Weights of a small GPT-style language model, trained from scratch on English Wikipedia.
Training: a variant of Muon for these matrices, 352M tokens, 10746 steps.
Each number is 128 + 32 x the weight over its row's rms, rounded and kept within 0 to 255. Layers, rows and columns count from 0. The size above them is the row's rms in percent of the matrix's.

# layer 2 MLP gate, 704x256, rms 0.0834, rows 206-214, columns 0-255
size [ 93 107 101  99  96  86 107 102  99]
[[135  82 119 167 217 141 123  99 200  94  99 135 161 154 125 178  99 121 136 125 122 135  88 105 133 120 138 131 198 104 177 126 100 111 160 156 148 155 134  96 175 145 196 139 144 183 137 114 175 116 110 112 113 127 118 136 145 156 167 130 109 124  79  98 166 103 140 121  88 153 121 138 161 130 124 157 104 139 163 104 130 119 119 172 142 131  72  89 160  80 143  72 160 141 118 108 104 114 113 137 130 126  58  94  73  86 104 149 112 172  78  86 182 174 116 118 192 149 187 153  83  88  56 171 130 147 125 128 143  46 107 142  68 141 127 139 106 148 137 144 177  68 161 118  82 134 116 137 114 141 134 110 139  88 107 154 144 130 131 143  81 193  83 128 141 121  85  92  78 124 129 209  82 122 163 172  87 163 147 119  47 202 132 156 103 105 155 135 130 112  47 125  94 157 129 164  89 137  74 180 163 142 124 130 121 132  85 112 109 126 172 127 136 141 154 126 110 101  88 153  95 136 188 103 122  92 154  93 122  84 166 147 116 144 101 131 122 121 101 111 112 155 129  69  70 128 133 135 202  94 147 163 163 125 130 180]
 [ 78 118 122 135  92 164 126  96  93  58  84 143 122 159  86 131 162 114 146 129 115 138 154  29 139 111 111 134 109  70 142 164  97  79 135 171 167 104 135 121 124 136 158 107 130 147 122 137 117  81 100 136 165 230 106 150 167 132 115  49 134 141 184 155 110  68 143 110  96 112 111  95  53 108 160  90 107 131 161  98 124 192  86 122 150  88 131 162 164 141 111 101 121 196 108 141 145 171 141 128 137 162 112  82 148 113 165 156 142 112 132 123 126 129 146 103 130 138 126 127 141 127 153 148 113 117 115 147 125 161 122 149  97 144 176 181 120 115 158 131 129 103 122 120 112 125 139 187  79  77 178 106  73 148 105  77 147 177 152  38 178 115 106 108 160 180 204 137  94 148 103 102 163 136 135 147  88 154  85 133 114 114 109 190  98 158 118  55 170 117 114 123  87 196 129  85 133 153 126  68 139 176 177 114 147 151 119 162 159 130 125 101 133 105 152  89  99 152 122 147 128 118  99  72 156  82 186 158 115 116  94 106 130 140 151 139 177 150  90 205 156 139 166 130 154 116 125 142 180 154  80 126  81 168 123 191]
 [126 152  57 109 140 186 148 116 126 125 140 180 135 129  84 139  77 112 127 105 142 101 144  75 104 151  93 168 120 152 112 132 109  84 134  69 112 115  84 111 127 112 133 202 127  89 179 115 143 150 172 124  84 117 128 162 159 104 162 173 187  99 138 120 147 148 210 109 147 113 138 100 122 162 145 156 157 107 187 145  66 120  58 151 128 119 122 126  59 157 118  89 133 133 151 118 105 142  96 171 136 145 200 147  87 140 111 107 141  50 149 122 145 132 133  78 115 130  81 126  72  80 107 184 183 153  88 138 116 151 101 112 114 112 133 109 132 120 151 168 166 181 151 123 149 142  65 152 154 139 152 143 121 178  90 130 115 128 140  75  88 173 129  97  86 110 146 159 187 128 128 146 132 164 127 106 109  96 156 129  86 106 106 128  99 168 128  98 123 141 112 164 120 135  77  75 134  93 129 140 110 178 133 174 200 140  91  89  86 145  89  63 128 117  95 101 117  88 176  96 143 160 125 123 113 179 102 152 112 147 137 139 180 203  79 173 125  96 116  89  84 156 148  56  85 153  89 145 187 167 115 128 147 204 166 130]
 [110 119 171 110 142 100 178 124  98 111  70 102  93 140 130 157 138 158 100 135  86 155 107 127 140 173 135  54 127 140 118 198 116 150 103  52  92  89 144 161 103 125  74  95  69 117  97 174  73 127 146 158 135 142 146 170 160 124 145 103 116 139 146 134 144 135  70 117 151  83 119 166  93 127 154 151 136 118 176 180 109 227 128  97 118 171 121 117  99 147 162 136  93 110  99  95 133 142 147  90 131 152 145 121 120 126 152 158  80 145 100 142 155 166 142 106 114 148 179 138 139 160 143  84 150 145 157 118 149  97  88 146 140 156 157 115  94 109 107 128 100 132 149 167  93 206 191 111 172  93 140 159 150 115 146 132  75  98 152 127  96 132 113 167  93  63 111 168 123 141  69  89 125 133 126 106 141 168 113 114 170 104 120 101 136 140 183 144 105  64  66 125 125 103 175 115 136 201 101 168 113 106 171 119 166 136 124 130 133 103 162  73  80  87 106 131 152 115 172 109 136  82  95 141 139 102 106  90 171 116  86 136 197 206 116 173  53 122 141 174 190  43  92 143 137 139  91 125 148  75 129 138 126 125 162 197]
 [117 126 142  94  86 107 110 141 135 134 116 169 100 199 137 158 171 102  97 245 141 155  64 157 126  88 202 170 151 180 170 164 133  84 115 150  99 131  96 167 111 100 110 111 142  94 188 147  99 173 136 128 127 107 143 134  94 106 185 197  72 141 168 137 122 152 137 103 129 137  87 132 110 106  35  76 133 142  92 144 171 124 175 147 163 121 150 108 103 131 141  69 168 109 131  89 114 144 137 112 121 147 162 115 104 122 102 169 153 172  90  83 142 113 128 156 111 150 110 121 158 117 114 126 118  94 128 174 124 109 163 100 105 150 164 123 121  79 132  92 106 132 126 115 182  93 167 105 182 140 100 152 169  63 204 173  77 121 156 111  98 108 111 137 124 131 108 133 144 127 161 103  94 140 142 123 125 105 145 188 119 129 124 194 135 121 174 167 187 131 159 125  85 134 111 109 183 142 109 135  80 149 116 145  83 162 125 106 138 129 124  98  80 119 104 124 146 156 223 126  66 158 152 131 137 155 105 111 120 120  87 139  84 118 146 160 145  41 144 135  89  94 160 113 105  78 149 115  77 133  75 117 155 137  58  64]
 [130 159 144 102 154  74 114 132 222 166 129 118  37 160  90 125 145 105 167 103 179 167 161  91  97  86 136 134 129  80 164 130  68 163 115  85 102 119 149 154 172 104  77 143  84 181 159 106  56  76 134 111 178 163 115 129 141  93 108 128 145 168  87 145 108 102 129 166 185 120 137 137 139 199 127  97 165 110 143  90 104  76 159  77 141 135 139 127 117 111  78 158  70 119 145 101 195 126 110 171 168 120 131  56 138  87 154 110  82 102  91 145 133 138 108 150 142 101  97 151 132  94  78  60 164 147 110 104 122 174 135 124 166 102 114 116 177 158 121 137 121 108  92  91 167 180 141  90  68 110 205 132 110  73 135 142 111 151 129 123 129 115  96 138 113 144 181 142 137 172 148 131 186 174 114  91 111 107 137 116 179 150 110 147 151  78 124 147  86 143 118 196  77  73 120 131 147  85 139 138  99  83 138 137 106  65  89 128 117  85 157  98 109 132 121  79 171 113 197  93 124 120 153 132 131 116 134 115 123 114 111 147  93 122  99 140 163 125 145  98  85  79 142 145 125 157  79 100 184 180 137 132 133 117  92 145]
 [144  79 104 132 139  92 116 141  75 105 222 149 174 122 175 144 175  97 175 116 115 128 154  63 203  86  56 151 157 167  67  93  96 138 167 124 141 107 119 134  70 160 143 149 119 170 142  54 164 164 132 120 109 181 120 134 144  97  95  75 154 136  89 111 143 137  98 103  98 133 125 165 120  79  60  78 134 151 132 138 155 101 127 116 187  84 109 136 115 146 130 133 173 164  82 152 116 136 170 143 113 103 106 178 113 146 174 173 159 124  78 189 116 112 177 177 138 152  99 126 130 177 113 108 163 138 162 107  88 141  95  83 154 101  93 105 133 117 157 115  88  93  94 153 113 110 110 190 150 120 103 114 154 124 100 135 124 148 166 136 112  71 138 122 170  94 117 130 105  68 140 112 135 115 116 148 144 177 110  94 111 113 179 168 103  93 123 145 189 154 122 165  96 119 158 166 141 185  36 116 105 168 160 123 167 118 137 145 167  85 188 139 181 111 136 124 140 157 132  96 140  90 144 159  85 140 161  66 104 113 146 119 129  99 149 103 142  63  98 136 172 100  87 143 133  76 119 112 108  84 122 189 123 174 114 154]
 [107  58  95  97 161 135 124 148 142 138  86 144  85 138  81 165 180 178  90  99 143  86 155  98  93 160  87  79  96  96  99 111 104 112 116 112  96 107 103  90 135 181 112 107 102 162 181 120 148 170 151 136 149 168 151 164 116  71 160 125 123 161 128 111 109 106 119 150  98 117 148  91 177 147 114 128 136 119 107  94 169  82 147 108 120 151  93  92 150 104 139 139  88 171 154  78 117 147 155 180 100 147  91 102 115 141 140 126  63 108  65 105 205  83 117 167  85 136 116  51 196 121 120 140  60 162 100 138 122 107 153 122 108 123 153 131 146 153 108 111 170 156 106 118 145 133 120 170  92 100 125  95  92 166  89 163 107 164 130 152 183 146 178 104 151 150 178 137 119 111 153 148 185 179  97 144 132 166  70 121 154 121 144 138  62  97 130 169 238  85 111 108 155 115 132 125 145 128 107 125 110  88  87 156 131 131 122 157 194 109 117  90  98  75  85 128 189 175 140 115 112 137 161  75 182 175 125 149  97 113 159 178  96 122 100 142 114 162 149 158 130 114 172 213 156 136 116 182 158 155 141 117  96 109  83 124]
 [117 139  80 111 127 102 158 126 153 126 185 110  81 108 123  92  95 160 120 116  88 172 187 167  94 138 114 118 125 137 167 125 116 149 100 139 133 115  90 129 158 166 106 101 113 184 131  96 132 116 128 122 161 151 130 159 117 137 192 115 125 115 110  89 140 145 141 144 131 126 171 137 149 150 155 109  90   0 133 185 129 165 128 137 107 118  93  95 180 124 129 185 108 100 136 135 107 157 102 188 147 122 195  53  50 159 107 123 138 141 203 112 157 100  45  51 114 123 104 188 140 138  90 101 146 135 124  95 137 111 145 145 153 127 127  99  93 121  78 155 129 124 142  67 135 145 143 145 132  69  60 114  93 115 104 219 133  83 128  92 109 164 121 219  72  85 120 119 101 121 153 154 114 137 159 151 135 130 137 106 119 147 144 148 109 176 131 100 162 119 101 127 115 106 167  85 142 183 116 126  88 172  64 169 196  66  68 169 124 135 165 127 143 138  82 118 119 164 105 114 112 107 156 103 140 117 193 115 128 117 141 187 170 143 103  79 127 138 132 144 160 159 100 101  81 153 183 121 133 152 153 112 105 117 149 142]]
# layer 2 MLP up, 704x256, rms 0.0832, rows 206-214, columns 0-255
size [104  99 108 109  99  98 101 102 112]
[[129 191  82 110  99  90 148 136 106 140 129  72 153 177 145 119  61  87 101  65 130 161 137 175 140 116 104  85 139 117 115 120  90 158 146 191 172  56  96 131 131  60 132 150 139  99 179 160 195 111 166 111 118  91  99 216 127 147 147 130 192  78 111 154 110 153 162 104 142 129 167 120 137 106 109 172 113 176 131 132 128 115 102 125  96 181 126 143 106 104  98 100 167 169 129  81 137  66 188 128 118 189 172 155 136 135 121 120 114 124 120 148  93 160 119 115 161 165 112 166 101 162 138 128 123 113 113 170 171 194 168 151  69 115 165 196 149 100  99 120 135  84 162 170 119 112 119 142 105 122 147 124 126 153 112 151 112  83 101 142 166 164  99 132 109 133 140 114 188 156  94 104  94 119 107 142 163 128 116 154 107 139 147 136 147 152 123 120 184 153 151 152 178 167  84 141 163 118 131 154 153  95 119 159 154  93  54  97  81 117  68 116 119 117 125 128 134  73 134  73  89  94 162  75 122 147  75  99  72  76 146 121 186 161 195  95  59 141 174  91 153 134 167 134 110 115 148 129 153 162 150 100 132 143 137  61]
 [144 165 151 191 144 159 128 151 148 170 120  71 133 121 115 129 129 107 142 105 144  89 127 128 176 141 119 106 160 155 152 162 135 164 174 119  98  53 104 129 123 110  42 148 133 148 149 142 194  74 151 142 103  82 161 116 143 160 149 133  90 187 146  97 131 167 124 144 111 118 149  92 118  82 128 131  89 103  84 110 162 126 122 109 100 146 129 135 154 112 108 142 145 106 166  91 137  55 151  98 134  87 172  83 100 146  98 170  90 155 146 162 126 107 118  94  84 126 183 145 115  74 122 156 128  82  84 135 139  94 138 191 124  66 152 166 132 124  95 108 107 179 144 110 130 131  57 119 156 112 108 107 178  68 141 131 147 141 136 160  95 122 169  88 151 145 132 167  79 164 101 175 153 127 132 116  97 122 190 160  77 102 172 109 105  98 171 156 121 139 134 118 169 144 101 108  98 110  92 126  80 110 122 184  95 139 149 178 149 151 173 118 108 184 125 177  96  31 192 127 127 114 129 163 166 130 166 113 187 102 177 149 117 154 120 105  77 112 132  52 217 138 108 118 193 152  89 149 138  60 179 140 118 133 100 154]
 [154 121 113 102  76 105 119 131 158 161 181 115 140 104 150  90 172 109 106 160 218 115 155 137 137 123 111 142 139 109 132  99 150 130 151  87 160 146 208 138  41 132 144 178 184 119 131 131 147 198 124 160  95  59  71 147 139 148 108 112 117 122 146  74 134 152 135 108 170  91 153  97  63 118  94 160  97 107 182 141 135  52 185  94  84  86 118 113  93 150 120 149 135 130 143 188 153 110 139 130 176 170  75 103 160 163 106 126 113  86 130  82  64 158 130 116 156 119 145 130 106  98 129 127 128 120 145 162 141  95 136 119 113 172 168 133 163 153  59 137 111  95 225 142 102 123  96 173 144  97  73  61 126 123  97 108 160 145 124  94  84 119  99  75  82  84  83 166 127 142 123 148 159 158 130 124 137 121  99 110 158 109 108 159 178  42 120 161 213  76 153 130 148  92 162 170 129 162 132 169 142 139  91 179 122  97 142 117 126 138 102 132 160 126 141 193  90 116 129 107 144 139 151 139  62 123 106 150 153 163 152 122 150 138 144 161 141  98  98 218  84 128 100 121 138 153 148 133 118 113 151 154 131 139 110 147]
 [155  87 104  98  98 166 131 133  91 166 106  90 135 103 103 121 129 156 132 139 140 105 151 194 113  96 117  96 128 120 143 129 141 131 169  89 138 125 112 101  61 155 153 107  89 120 136  48 132 163  99 103  62 181 143 105 161 150 114 206 126 133 153 120 138  81 122 173 137 157 138 115  84 115 102 151 110 146 129 109  83  89 143  69 149 184 108 148 144  95  89 167 100 166  90 148 175 131  77 114 176 128  97  71 126 139 134 169 107 154 101 134 187  80  98 205 169 129 108 162 126  65 150 137 122  92 165 120 145 139 100  78 137  89 148 139 161  94 156 131 100  98 101 107 119 121  62 116  87 155 156 123 114 124  91 139 109 145  99  63 117 125 106  88 202 180 125 140  67 125 172 214 143 130 164 147 114  75  98 122 124 127 160 160  83 145 121 139 153 171 166  94 194 128  90 181 124 139  88 117 103 151 116 138  94  98 119  69 141  88 190 138 135 142 129 145 143 158 135 152  90 142 127 152 121 168 126 235  99  68 143 141 105  95 132 158 106 171 161  81 141 109 113 145 115 183 129 166 151 144 170 113 148  85  99 183]
 [137 155  79 146 132 106 131 112 162 121 142  97 148 105 185  69  93 147  93 113 117 113 155 121  83 168 174 125 162  73 146 137 152 156 122 137 119 108 158 157  88 131 147 158 133 151 130 170 146  98 120 126 166 145  97 130 162 118 119  83 168 180  95 200 128 113 104 110 141 154 122 136 195 115 142 123 149 116 131  67 138  98 121  35  95 100  96 142 191 179 101 192 172 148 121 163 139 198  86 160 154  88 196 103  93 120 167  80 131 178 206 153 132 137 168 133 117 156 157 121 166  89 133  90 136  93 107 103 123  97 119 133  91 138  84 102 120 129 115 140 103 172  92 135  85 106 146 107 118 153 155  89  90  92 172  92 146  97 147 111 161 143 108  75 122  96  96 156 137 138 178 130 143  90 129  89 132 121 132 100 191  68 103 180 150 176  95 121 103  98 107 121 114 152 148  98 115 154 157 124 121 134 140  92 142 207 143 151  91  84 140  91  82 159 103 113 156  95  61 170 160 168 125 125 137 164 110 145  41 129  79 110 111  99 192 144 153 155 172  92 125 142 119  76 151  43 137 124 112 190 138 158 132 103 115  84]
 [116 167 112  94 192 118 111 113 113 118 124 151 156 100 178 177 136 125  75 115 137 147  73 181 142 138  72 116 169 165 140 121 171 101 124 102 134 148 131 192 166 119 131 135 119 194  57  60 130 112 154  77  83 130 134 122  60 146 147 129  53 122 135 127 144 171 187 167  91 108 110 172 179 113 153 137  72 174 169 134 117 124 119 109 147 172 188  80 162 134 139 130 173 116 160 115 139 160 143 108  75 150 100 101 191 159 109  53  96 169 121 106 154 142  96 158 107 111 138 130 125 130  86 156 122 108 207 139 165 145 131 139 124  67 130 147 140 115 193 113 147 148 153 131 141 174  90 175 162  72 150  82  93 115 181 155 163 113 157 172 133 136  95  44 147 100 123  74 158 118 158 125 147  88 117 152  99 136 126 132 202  76 165 132 146 147 153 148 129 146  79 126  83  64 174 105  64 143 124 120 105 139  68  99 156 139 159  95 134 142  59 181 101 190 109 107  64 143 108 118 129 129 133 111  94 144 140  93 122 148 147 100 155 132 145 146 123 126 105 131 119 110 131  90 110 176 133 125 114 116 100 179 126 159 108 109]
 [147 122 128 202 196 195 157  81 167 131 106  93 119 135 124  92 149 112 117 156 200 191 158 134 126 123 162 116 104 151 106 139 139  90 101 123 112 133  88 124 106 119 152 148 107 101 126 202 148 146 131 123  98 147  92 142  83 107 133 106 127 151  65 162 117 136 161 125 136 149 117 145 166 152 117 131  77  69 146 165 106 156 141 154 147 152 170  81  90 176 122 128 117  88 129 173 103 172 150 156 116 126  96  78  88  59  80 130 151 167 147 116  75 179  93  93 169  96 136 137  84  83  98 173 123 167  78 111 113 102 133 126 142  81 169 131 132 174 103 129  87 152 126 131 182 161 118 100 132 128 101  94 142  88 103 120 126 183 112 156  55 127  97 141  85 165 167 136 118 141 187 213 128  92 116 146 118 160 154  98 122 150 121 191 140 138 165 140  87 126 170  85 152 173  63 132 106 130 172  96 112 149 117 148 139 135 128  53 196 148  98 109 158 105 140  93 104  84  82 209  91 135  98 123 147 147 102  89 116 107 161 110  83 134 133  97 173 123 138  57 120 122 190  92 157 102 136 128 133 162 133  92 118  68 116  74]
 [ 76  89 133 108 181 125 139 131  89  98 123  82  76 118 119 147 113 131 107  64 119 117 115 115 146 115 140 176 115  89  98 189 128 188 115 197  76 138 148  96 117 143 121  75  68 117 110 141  66 113 197 123 143 175  78 139 161 147  63 104  81 147 117 157 152 115 154 108 103 113 116 136 150 148 140 136 112  68 199 116  58 116 165 140 137 187 165 122 168  67 146 121  97  98 162 147 145 131  84 127  95 106 103 156 119 138 147 147 125 144  87 172 150 118 116 168  95 144  26 112 136 158 105 121 121 140 120 134 150  78 136 122 147 152 136 114 104 171 123 209 122 121 104 135 137  90  81 120 116 162 102  77 150 150 172 159 167  78 138 160 122 120 163 190  81 166 142  74 123 191 154 113 153 133 132 129 169 131 143 119 101 103  90 135 102 143 182 135 191 158 123 107 144 109 142 147 101 115 132 135  66  89 157 100 158 129 189 145 161  90 160  92 146 127 102 121 164 130 147 137 167  92  91 159 157  80 120 104 177 139 166 143  35 140 108 103 130 147 127 106 160 187 210 138 103 142 104 103 128 114 115  74 182  96 126 130]
 [ 89 106  98 161 126 127 104 144 144 114 149 156 102 113 177  89 115 122 162  98 128 122 154 192 223 155 100 165 160 124  77 129 121 137 110 120 137 145 117 114 178 115  94 122 142 127 131  99 103 125  88 107 136  55 123 189 164 176  82 157  74 128 155 153 170 127 116 168 137 171 134 118 145 111 101 104  71 182  81 163 140 117 101 126 144 182 101 100  97 108 166 124 109 155 174 163 135  69 170  99 112 100 182 119 161 113 141 123 127 166 140  62 171 158 150 136  62 100  72 112 121 156 115  98 104 130 245 145 135  94  85 142 102 100  86 131  79 110 179 159 141 118 127 159 198 142 133 146 119 166 136 142 139 119 175 132 118 120 115  70 122 137 116  82 171 207 125 113  93 127  80 138 113 167 106  99 106 173 121 141 112 180 141 132 119 129 167 111 108 112 153 139  77 155  89  82 143  93 133 153 138 138 121 114 108 136 113 166  72 106 125 181 122 117 118 143 129 145 174 115  93  92  78  51 143 115 117 123 150 156 113  71 102 187 168 162 125 127 124 111 144 154 147  82 146 155 227  98 191 122 116  82  75 118 145 114]]
# layer 2 MLP down (transposed), 704x256, rms 0.0778, rows 206-214, columns 0-255
size [ 98  97 102  97 101  91 104 107 108]
[[104 179 117 106 123 120 150 164 117 154 123 143 127 119 122 104 133 102  93 130  90 164 146 159 120 121 149  78 110 164 131 123 100 122 135 199 121  61 133 133 159 139  76 109 128  97 149 146 120 150 139 141 175 140 123 146  95 180 151 117  93 135 103  97  82 165  88 108 152 161 116 133 119 126 147 105  49  90 101 174 149 106 173 148  91 100 109 163 116 132 103 175 125 130  55 144 162 159 123 147 139 142 143 156 155 149 136 164  68  80 121 101  75 113 158 115 134 156  77 202 142 158 139 170 172 163 138 179 173 168  98 123 118 128 148 184  77  88 126  91 176 140  92 187 121  51 130 129 130  71 142 144 144 103 158 105 226 121  98 132 176  75  82 131 132 116 159 151 101 137 158  83 102 116  55 104 107 143 173 185 102  69 128  79 121 152 108 189 151 138 140  55  99 130 122  48 113 145 106 203 119  60 131 152 107  65  96 156 134 118 103 103 208 136 110 138 114 137 149  97 145 131 153 116 146 145 106 107 107 111 177 106 188 136 149 148 130  85 143 127 116  98 162 158 179  88 152  91 120 113 138 105 145 163 108 161]
 [128 144 142 124  98 168 166  93 127  85  47 106 133 110 117 170 178 135 148 107  78 113 127 100 183 138 133 153 147 120 175 100 109 104 178 153 136  69 130  84 160  98 148 103 159 136  98  97  98 120 115 144 134 215  80 150 183 167  61  18 138  94 157 108 103 137 101  72 185 158 167 127  84 134 182 134 137  84 169  99 138 156 122 117 167  90 148 170 191  86  65 157 145 150 147 155  74 122 135 114 154  96 103 129  81 104 149 126 109 117 175 105 104 159 145  72 113 115 113 179 150 145 160 131  62 116 134 140 177 171 111 149 132 142 160 108 162  94 172  73  98 101 131 144 113  98 168 141  72  91 168 166 107 158  98  68 131 134 146 100 135  96  95  86  81 151 182 157  50 131  94 104 146 136 110 127 129 131  87 167 143 118 145 161  69 138 151  86 193 145  87 138  99 179 129  97 161 165 125 130 136 108 139 162  99 162 121 151 115 166 162 102 124  81 173 137 156 188 119  83 155 105 132  83 152 125 142 124  75 129  99 122 119 115 154 140 170 152 119 169 120 143 152 103 167 128 116 138 132 124 131 115 136 139  64 131]
 [103 177 131 159 146 127 104 151 159 117 116 123  87 126  92 123 118 156 118 118  95 121 106 138  93 116 150 125 150 139 113 125 123 159 119 151  77 126 108 122 154 142 153 105  41 102  86  57  82  93 122 108 161 200 117  99 147 138  92 161 184 137 110 120 136  90 129 169 162 152 160 112 240 102 156 168 122 122 158 161  76 151  99 130 138 180 137 121 129 126 142  90 131 159 106 118 127 101 130 145 102  86 138 175 105  81  98 134 133 115 111 152 120  61 117  89 110 174  79 108 107  93 161 140 145 196 136  69 155 136 144 132  69 121 140 121  76 128 150 139 165 166 125 121 127 121 140  65 151 116 119 230 118 195 176 132 103  95 122 169 138 122 173 137 166 134 200 128 120  98 164 119 116 117 156 150  93 136 139 132  97 113 105 109 102 250 103 187 100 153 142  85  88 130 106  96 133  87 108 105 107 166 144  83 190 184 113 178 142 162 155  95 104 135 107 122 164 167 138 120 137 155 166 114 144 124  89 141 118  71  76  95  89 143 147  77 141 106 181 164 103 145 149  62  95 135 135  95 162 100 151 119  90 191 153 126]
 [ 79 119 134 136 164 121 156 194 157 112 157 123 115 132 142 105  92 114 182 149  91 150 149 120 116  81 147 149  59 101 100 123 102 133  64 154 192 163 145 137 105 119 164 133 120 103  94 164 129 101 154 120 178 132 140 147 118  81 143 102 175 115 142 117 115 151 134 167  84 127 142 167 119 128 131 139 166 122 166 135 118 166 131 184  96 118 141  59  91 187 140 125 146 127 135 142 135  96 153 105 133 126 113 150 120 180  25 118 150 117 108  96 137 142 113  98  95 133 145  85 116 175 109  98 172 153 157 155 163  85 123 150 155 185 139 136 111 135  97 123 129 160  96  99 119 152 162 121 182 148 134  93 175 153 171 149 133 122 176 186 135  83  99 130 120  98 145 109 205 165 117  74  48 155 177  77 125 139 200 206 157 158  93  80 154 126 143 132 131  57 115  97 131 112 141  75 142 164 120 117  93 125 114 148 129 132 123 131  85 191 132 128 105 155  68  85  74  98 141  83 136  92 163 108 126  44 128  31  81 169 106 101 131 190  75 149 122 150 112 170 107 165  92 156 121 131  73 126 123 100 168 131 105 152 116 141]
 [ 64 140  82 144 133 178 148 104 129 109 186  75 142  78 164  98 104 143 161  67 152 114 169 131  89 134 131  94 182  76  58 108 152 174 118  95 149 154 153  93  75 173 174 107 102 126  96 143 148 133  99 150 139 134 101 115 102 136 131  87 136 154  53 133 123  91 169 121 140 178 155 111 183  72 181 145 124  99 178 147 152 122  84 115 105 152 138 152 130 196 195 142 120 153 148 131 141 160  91 131 155  83 157 137 111 135 150 151  45 103 234 147 178 132  88 114 138  82 114 129 119 183 154  87 125 127 103  97 162  98 169 130 138  86 103 100 120 185 130 156 150 167 118 119 128 129 189 116  80 107 125  92  55 110 119 139 137  83 128 130 119 147 163  73  54  90 108 138  93 152 135 161 164  99 170 108 141 134 107 125 181  80 112 206 167 143  95 149 106 112 136 114 145 139 147 126 100 146 132 151 156  98 146 147 101 135 105 136 134  99 164  83 138 131 106 152 136  82  54 117 158 110 149  98 129  93 153 168  43  95 132  97  95 135 151 101 123 156 125 101 137 133 114 165 147 140 123 138 137 200 127 106 112 104 149 182]
 [ 99 107 152  74 136 106 105 111 124 137 161 147  33 110 207 149 169 155 129 101 205 159  87 134 125 115  54 108 163  93 157 131 133 140 133 101 116 155 127 200 176 102 125 173 109 161 107  46 123  91  94 111 155 148 130 127 141  72  63 137 129 128 128 106 110 133 139 164 116  75 100 158 161 119 160 177 130 127 173 103  58  94 152  33 196 132 161 114  82 141 134 122 140  76  73 125 124 167 174 165 111 129  95 108 191  92 145  41 120 154 121 117 187 108 120 175 146 133 174 156 111 143  98 141 179 114 174 153 120 126 186 134  54  96 110 120 176 120 148 192 140  96  88 160 132 131 127 125 137 122 132 129 121 135 150 111 140 132 180 131 125 100 123  86 150 113 176 152 135 119 162 165 155 130  93  92  97 145 132  81 168 103 137 162 136  90 162 158 106 158  95 129 125  52 143 106 131 110 113 142  83 122  81 112 123 110 138  96 118 115 141 162 172 187 129 135 129 140 137 105  93 109 148 147 156 166 128 106 138  93 105 126 129 118 154 173 110 159 116 110 157 152  85  95 102 164 103  74 148 146 150 152 150 165  42 155]
 [171 114 135 136 138 133 149 105  96 101 162  72 142 146 115 125 206 205 161 188 138 116 110  57 164  68  84 116 187 176  92  97  47 106 167 156 128  79  86 177 116 129 120 172 113 121 136  92 161 152 119  71  96 162 126 161 131 108 103  61 149 126  97 164 137  86 106 132  92 201 127 145 119 129 111 137 174 193 148 127 112 154 112  96 153 114 137 152 109 151 115 184 128 134  70 149  57  90 141 125 138 127 117 160 105 148 190 120 138  88 146 165 143 160 121 129 135 181 172 187  99  81 106 136 176 114 149 107 141 143 156 108 196 148 141 136 130 119 116 129  83 108  63 118 120  72 118  91 146 122 125 130 122 193 118 132 126 104 132 117 105  97 172  99 115 139 118  77 163  60 121 138 142  85 144 164 130 115  87 155 125 139 107 135 141  88  99  98 140 137 132 136 133 161 120 146 184 123 113 160 130 186 156 126 172 159 158 129 132 126 160 124 173 113  85  88 125  64 100 118  84 102 114 113 107  88 180 149 107 141 154 122  99  78 130  64 192 126  91  90 180 151 160 140 163  60  95  86 155 172 100 172 143 139  88 111]
 [103 159 104 181  95 135 142  91 102 156 150  65  58 111 142 143  94  99  89 128 143 124 101 159 186  97 199 169  86 133  76 103 107 182 154 187 145 117 123 112 118 100 183 145  82  99  69 173  97  96 140 160 144 122  92 129 176 195 118 154 146 148 135 167  97 111 143  93  99 150 160 159 115 161 116 110 128 152 171 136  99 179 162 131 127 131 145 126  96 125  86  85 152 117 108 169 120 137 101  96 172  97 156 145 181 107 135 142 130 107 135 155 154 101 114 180 124  73 137 138  54 168 141 119 192 126 182 117  98 105  80 138 142 154 146  90 122 145 153 160  83  93 129 105  76 135 166 106 197 178 171 170 163 108 119 104 175 124 115 124  91  73  66 134  95 177 140 137  99 165 101 106  97  60 148 147 121 113 157 137  72 142 111 168 183 126 138  71  86 116 129 133  98 158 119  91 144 146 144  97 156 125 150 106 119 156 136 193 129 143 146  98 106 128 160 139 139 124 127 182 169  90 103 166 122  70 121 119 162 103  78  71 104 120 187 120 139  56 129  76 148 105 108  95 108 196  97 125 139 132 151  85 163 113 159 175]
 [137 144  42 166 126 141  95 132 110 115 120 185  50 100 152  98 103 111 138  88 157 150 125 147 147 133  73 147  91 178  55  88  77 147 125 192 148 114 114 144 129  68 118 111 175  87 113  81  92 143 113 103 138  97 119 145 161 165  97 143 107 175 149 148 143 126 158 125 127 110 120 136 149 119 142 141 171 156  79 138  85  61  79 174 182 153 152 160  86  95 192 151 168 128 165 139 145 149 137 155  91 119 141  81 159 158 105 103 118 172 152  69 146 116  90 125  73 100 100 113 119 146  99 104 125 136 168 194 126 105 127 107  90  90 107 149  65  99 109 174  86 133 152 168 169 163 177 168 156 153 134 152 115 110 190 194  82 161  96  82 110 173 156 109 157 149 128 107 127 130 103 148 108 133 110 106  84 167 131 141 109 159 148 160  77 151 143 130 113 135 173 139  94 179 138  74 151 121 122 167 146 155 168 103 101 141 130 151 116 122 136 173  67 141 127 119 140 113 174 115 119  65  96  44 151 130 121  78 187 157  73 105 100 191 126 142 139 119 111  95 143 124 105 111 188 155 201  96 155 137 106 108  92 142 157  97]]